config.toml
rope_fraction = 1.0
attn_scale = 0.177
init_std_o = 0.00638
grad_clip = 1.0
final_lr_fraction = 0.0
batch_tokens = 32768
Each number is 128 + 24 x the weight over its row's rms, rounded and kept within 0 to 255. Layers, rows and columns count from 0. Numbers have three digits each. The size before them is the row's rms in percent of the matrix's.

# layer 4 MLP up, 768x192, rms 0.257, rows 340-351, columns 0-191
092:163132133147105147120109143164128120127105101146110117124155105157091130185158130124120102106133136170082115061146125159162102131116135157128139136146148133140100134161123088148136126174143149097123160102117114109111092103150132097129142142115130112143151165098117160131111148063139162129118124112153103151100155167156113107114091125117151094123114134123126108152080166134116133126157126123112099122123103194107140124103131066112135092109093134124123074138130137135149165159142156142155142075121146096101139090122118143148155115145106106078125127134147145103169084145144118130
113:112116110139161138128125107135154144121161141150176142115089124133156116119139131163119154113149148123153092116122069121118096142116144111101099155160137114129168131109110127151078197117172094155132113141166120105155123155098096143089196162102140114132132107124114121105186144111130158140131151164101128125090122183139144113134115140098100146119121147095106089110111143089097155129127179102087093109117132132102127119144130137123151127136163117144138096158097107115132134165163128134141168116163129162100080156107146163142159145150135106152143127109156126153152129131147126098
092:172100139106135153131159164130066185133122117054131110153115135112113109125155132114164161088177138152124115102120119107119151148091127122105137144107120114121111169098134137170124102113115154144151133150112125114169115164102137105122122129140146162121167118171134111162189130139103105112127132094127152111104125116105126155097131128158096132100148135170130136170152179116142128106083152136137157163120125159113141124154147114118153094138109163165133109087161118092149130160152101131123121114101130140140117130122091080067145112146150119140130136130125143139100129147107078091
096:137135114092105129113115104124135147125133098158078117174135137119160120119081117110151162122160188161130153103129069101124123142129136138151140129123179148086117125103136136104132131146155137138114148143128112145119133168146118139098105089146152147097092119121170135100107096134138116081064099088104110146148096150137122103149141089139142134133123107143130136121121123162128115147110116135144159122165138132132100136165128144166169131139125121137118127116127117075143126108102086147135141106141130155125112151142108170169092143147041109098129101159097156148145114101090135076
099:123135149143132178128141140108100147109085118179144133144119109158106098136161130144168150136120140077110139109146112078160145137145134146131149145102112168122132097101111138150140133127129127108142108119159093149195135109124148122132097169112157122105122160140134135133129112095139138120150164095152125139156130127104143088120134121145132144139128099142140119126116138086095087120171139093114136086174120121128154119138101126121116104133151091162080118124170172126123155143169170117118136135093070130090119123114145087093160088153192146146148126129082121110147182131092130128
094:124161151122108113143121125135138130144117146120098097116121109134098111091125118134140079129177135112123172118115076096144116173120144103142162106137156128184115139139101131155119151136117091156101128113128157136100139128150097124133147112125175111138090086147098143115147103160104134127171145127136102118156142111113119121116137105157123134090095109155107176123102140119133129137111122101138127082093147097130100170147147183106114133145128143088139082123099132132106080119104103097171134114152078136159145118109136141144153123092094113128128136114067144138159107204098115167
083:098102136128121175171072113177127188141142124125129114134117130132143121105106095134117131143151140131160107132176140149124122107141146116084141073116097140165122130153128104114160163131065134119100091100126067152075098138106153160127128119145138115118118100099153141126084127105098079124105140116144143119103113096147156134098188106155096121101118127153161131113136163112134164123087127122135122195132172154176131136111126120150157142136103162109110125117152131145137172131113110117155112121153154123131095127161142118156112145119101114145132131107095143107110146150121114102
090:110193116135185162147117116135118144137146136128199124127130145082118122146122140149140134115135128129138149090112156120151143110124128141157076162160121158130133147191118173140132135108126126111088130133124135162141124118128109116112129207128081136100112083127160133125083166114134142137105122167115131123110119116131135161125116141162134093083094115128100108120128088136132146177134105135104135125116135158170131071105146120181168103127123094168128170131104144118116112132124103130094144182117140181117109151145141120144136126144153152119119156132121114143152104135156087108
101:136167126122085097103071116122147091104130149158122137152110115123098127109159103117134116137074085087131151114137143114125144117162166127192100117111121135100100116115149133105130150166098136082104129145144166103134136111149174128140099113127148094106125101139089105125168149126154080096150133110120163148134147187119103101177095154134122152157132125070109160104095107117155147139139083121120101143130082107125078139156170115129094159129111127119108119106151111139156159147132119132132113139140155144124130155100099167141104125096133158114125124131111127156118169113126157131
104:094145144141208121122119112079173144104145099152133105123147118119121099160136132163074096163095108110124158191103110154144098136137103142128113115116156111138100131124071145093089136094169126136120100116158127149098149103120110150137131116130121133113145155085154150137149152154125113143149088146120114152114068128147121146140162100082147104125106130128160061143131137168122103107119130112141130124135137119132117136121138100108130118126094128165121135142147163137114116132098145144132143136090101123111134104165145165152137103162144122123162125145200091164137133134167123104
094:118114145125148124076117130175137127094129102105139119103129157140153122147113122156124140141135150142136092119190163106101185135107114116130169155104094111118133160149118083079147153106108141171113124112124113123144152121117129130171098118176143154105156110094138156155159125102108114149166159156126129129142076131121130118139108115142135142078142140138114142114139181096097148110100127089134117139132083150137093114144137121119160140104152146120136201116124176129097127151145146109140131159102133094153111116148144132114141094099141163127126193150146131105104184142107143150
103:155157134165133126156169132124134164080136127165127107139187105125180127111151153096125089091126142117175087162108160122111183107140122131146140092079108127150161165112131115132115131136136092103126156131182132094158130129129147121136151109131103125163143156135136145114135175140138088157120131154155176185142108126155114118133160138122168093139156141156110109117106116140125146116121156140113115102123137146188127136149124136143147105145166104137162141102125158114122075125152130120100134144141126159123121138137174068102167131094107135107131138099099110101130138115119093108
# layer 4 MLP down (transposed), 768x192, rms 0.239, rows 340-350, columns 0-191
100:146098135134147106111140145119139094104128082156160107132136130133107121149120106139133107137163102165147115121125085164083151137126141143120151109149112113098135103137140121110143158112110124124092135130153081114181131134113116120148099127116129125116135169196133104161113139143057142124132110154127074153071141123099145115107135132125120146064109127124131148163137132182151162126114173139083128125094116140139157168128083107141131087115130081125088121136170105124134106154129141141139135095118119156100156126119094096132192140114114155111133152118099148164142142074114119142
103:167123110131123138150119166126107092108159139110120143160140111111102102143128133100106125147145108163136150134098089123101116114140098115117129110122135169134109097127075151149074102119156124092157084101116153136161156088123149145063121111127102090144159136126173099129136078134120099133155128127114142147122120100148121143112130172179095109104174100130147119147108129138115157113204130109097148103128113128118129140132136100137157107145148092125145135137109126037125099118103138115139097100114081131137108116130126105112087119163108127124157155097111171117100115109124139137
101:083161143130095165130108124146178109139149142126113095157145156132145124139157118173110102137095149110113142105140172118114097113156184109139107118072119137137150128131120131125085118131147169125115104126130109133107117085153174083151099147119141140139144111113094136155088137170146141103075121124153102125133141125152123086168133142152105113138135135135133172103107114122124153110165126098161106114128123160180148136115178087127123160152113127112166122132144102070092119112137091090158174156138124144096125172126117081170158106143115123121155111113132139134140139125136137088
100:132123088154126137096091139156147144147136152084126139134119141143103121112132081112071117139109156133128161183129076125135168151159072092149115123152171086133137137122119146116123132106120131149103129099101089138078137124122155105149127115123100138136137167169159123110118154091136160114148178122132101155117124124150120096107131132156189086142196112122151113145142123130141145128104134116155115106143124145129125107101117121160134123122158091150108129184160105125153121105179117138112094191113140158136141141107128175132125108132151132128138141127123161162166124155085142111
103:128110163110135135148116150113124096065131143132100119102148128148117152121137134148128128134121122128159106175166125096128107151092139130114123169147138123160176086158105147140099070134123153108098123158111136108130116122149117142122120133131108170127148176137108162112179098125122115186142137141137127164116142108096172152096160133178124115137201122104148106125147108101122130116131150094184145114121120154143163160093105155092148121137140112092139136141139122102123110119163117113138163119074153129169124131115162176092143114140144096174114090137147117117121125131121084145
099:140122121122137133107101140115174129134101137162123086143130112106132132083125134131083080122128109118131110123144139083157129137098112090119210118117144117152067146110131142129141076132131117109123145120144131098161133133134065127077128196128133133092156131112115125120144116121135156154153113099138145131088136120148168144104141125122175116150167099104110186118135176121167157134145172151152129110186129128114114130143127107156126148173101126126158140111077115136138110135096106127095160113089140114123123131093146102091115116142122174148141090118134152099133125111119132111
091:132122140130137156118103179096103160089093111092147156115107139108143136156109174142144075124138107091143132110134138140132169117069152117090089119138133140139169150133111119102114159104142139135157111154146164149143118128075124109135112129133103133133126151120132145142119171068136135144210155122102106108102133140132127174110126186115137129133129122150138125129134094120111131117110117124117178138073157133132150118155134086133201117136108115129134107119119088178147134102140114106146136135129117092111103152140084142092098119121137125117106093157138111127166161131124091157
097:123155095155126136152102151141110127108114137140129137143106133105106094158131142122145175126155111154122106093128139120125140119148132145102168149103111169102140142107082167190147142127110102179109125149134157144135147145113128120128134147122152116114113122154159123156148094132144176120120138162101144120128149131159151093147126138136140141097124130125129103168137182124142148126085111148125167123124135109157085103124153135109149176049103107122140067162154130114113167175165137129119119135074125102114092167117108095152106176107129149124085169127092149140138137134125098091
101:138117160136170133134122109153126142157131098111141102107143105133094146125123132131117117089132132121101136120105083131080112137151125158116134107120147180135146138138146154188107113147099138095143157163107190128116101109106143106137113081138121074148078115170137123157138094124108139122121146125130138140166124150126163159123166119136169125071158140125143086149160135178159141118154096114137123133126136099151125166144114170095148082099106139114163120173121139150061113108107116123100085123130122107122106080121148123096141150151159132109128123103148095125094143112143165115
106:091136122106116096114140123108088151096100136176140121139111088147124154146127108079104158105089104159095126088126124159151161132135123156119154119140102107099105070158120126142148103104148124144101138117176166125117096109163099115136113092129136151149155114120101126133135126108125193127153080136111119146096106112187183099157164122112154155147171063096097113121115134141106138155167140098143101080136146139103119144092099133169125128133151119122150088147122088112130103109154096142147136123118116112159123148113106140136131153122123147143165155136121137134149126093137126110
099:170131165104144158093148159102152155156143114066111129098153105092128119132183125117120123119108123178125096134107058137054142156116103171166106113143146120142157126124140126089112141191096120123133138124158109128135104131089118106127157141140133121120119156133172136125105144097128097105169111135088141165112135118112131114160100115144098120160133120140115129125139105150109099140135118117132129119135146124068132163129148115099110115123148114090167103144124109120116132140130118123176151074124129131137155119126132130131113108122134144108151174209143108139156133130142112073
# layer 4 MLP gate, 768x192, rms 0.26, rows 341-351, columns 0-191
119:118132104137116091083160125092137085153092145134114113114138137174114112124087125105145156112151139093117115118133175111132127106124113105152119137139130159126122176179094121107168094156110140169095139120110188111118126133124105119145118116146118118108145124117142104154140125134132117111105101134106157129144135130158138127134162141140185120112068101115101181140151100154057136093145098126124152166137110169113135085079121133133120132125151146168134113100117167124206163164154153169126125165108128139148126161159135152128136130102121130101105149131095137141125113150126117111
095:110102105116128145125144103108188105092165115154097106107134162138132158145105152118162129152130133105150125123150120131114148162148087131139135088145087168168112135125125124117105164143131133136139147143121145168089160171127140132135110118152092168113131124109129129124107137131163136139161158128126109162128150136109145126137126141158132130139123093118149113138159185120141111142128141140126124152088141169122087127123108146151076150116153122184109133155062102186154128128123194110132101146118118100163164095094105142123090159137141132151107122072090131134138143112169180147
103:151123135126151183086113137104133126152112152118117147151123115152160138118162146082126075140110145124125145147124114084176179174146120142142112126198125126109072148112163146106101128130097114114086147080120116135113136160097112165121115128121139149141084171139139125102141122078090142113134121122106132131110145143130131143150156131127115104122159115121164114140085162133134133134120120137116145109163157101125120142120143121129168103083088069120160090120134128095136146153154136104149125124148171114125090110140144097127108135086140120152157171156113122153161092096150170136
098:152108135153103116105136135094130134153200162096118115125135118107146152131111086137108144111170124139136055119131149146111113114135109115094124129132142120114129125172146108070115150151127136167136167168149158131081129158134104094156122102126156131127159151059102131134160125103140135100141115138128158150167173123140094150141141095115155109123144142164083110133137151162132124164134128147080108160101118144122151106122109146142112154115104114183138136114106072135136126135110114086118124134145153114122135110152138124112128119150145142106116119140164105119115036101155140127
097:087137132145137131137127118161134151131134087123137132156157200106136126168150130137114172112085123144123093135107151139094150090158104144147103113155129136106159110142095126116119131121156103141134096132132100175145120134094169121096151119107114116114111174102147100162134132124183145116119163144086135151123169120122137110105166139106159146150116118092165120087180109099161164153167105119134186142122097132150110137096124116126151140106128100121124103150148133134126113138121114210127122099145132128099129148130105083099138119106128139147146090140129100124088111094148162089
087:120118122122118158103079127164133158154150154081134113105133150140129116132147122146142156124102090097161114107169152164082129151127147122144148090137145125153083129140106109104148164104072135120087101096132114160112099121129140134102101110144114091163114113083121127110111118090099098115148134099118188150109121079154117111058146151130115115096098150168120083127138172108092147107154111136162134154150146157160141136149143121141148120135085157166132144138130137130149149140148089124145125124134178137136108112163131163127143136130073110146096129135126161121116124111145162148
100:180117116120161112103135162105129114109110140127144122129176130128122148122110112131085149120095093137124144149094120143141116129136138149135073099176147095150126119165127119100112153182126111143149147103168101130105098119138128104129152158156116102110144099104091124134146103131123101135150103135117139159127090108096132167128172130111170140127132110119132112090122105131103105131132116112117070156123103136108102153092110156072149149137190117146103154081137141169085079112159135156151164117117142166117141118140133104097168121121124101127129181151123101123059110118117121114
102:123149126114154133155143140165161113129061139106157141094118147137129114104143077110104155131143181146157106137114170097150163140097144104155127133109132127183102145134176092138147121126145093122149132152111132112142154093128125104074120086115125194143158122141103117133074132134136118122136130136130130148132165138097129134167107138136109109122143083139188180125118138104147083138122115108128092123149148156119129135149110138136155117134115134104144159140100119137133171126135095077110124145128098138056124141110130094107124141107116118137142165068119105149152095144099140113
102:115141112154119130114104140117159159142115136167121110085141143096104083133130121097098128131101093146116156163089123137165156108105101160106141130101166133135115119146106066150114131123174119111103101117133096144170150128133142147098075141125116145081183147078119136175161109142113145170146082123063121136150092167153111150133138109101145103110131155162126101121188121149159150157126120148120163115114098109135141144132150102089081098145140105128140136123102134133141158142113115149124151129100151109109150092110148142141114128145109088119116117135157153159104155132166122134
093:139120107109122146156084134160106104140131157192138109118132138138116106134150135146080106131131089135115121129085152148148086114104133141131134151151145172079136127104126130153142091077112113091201133156103098116133129105172079115082121103098127144126138134148111130115082104112141122133079160096134107101121131108120113151098179112143102132124110117125154119171106086148153109138129123131106108114114130132114154129131113087144097102135090135134073120120139104096150148138111101208127158118129156182108126133096130112141153143178121115135162137125123121133113109145135111152
099:118091096114163139108169132138121133140101067131141084117076168185113136113101069120097142165124093105091162125153091115157129155138149151090104116147123100103126130084131125149148087139142120135149140119089101148085116164149147144148124115114109142112169143116123109129106110142131166122123137136145098143113162147177119071132119123111148099136112148116127113127127146129120140101130105145157085115074105105150136171124147112095095143125165126155109123121137123141148191162128126118152146137071167121172126109125139145115131090113128123158155138118137114154125127129126167094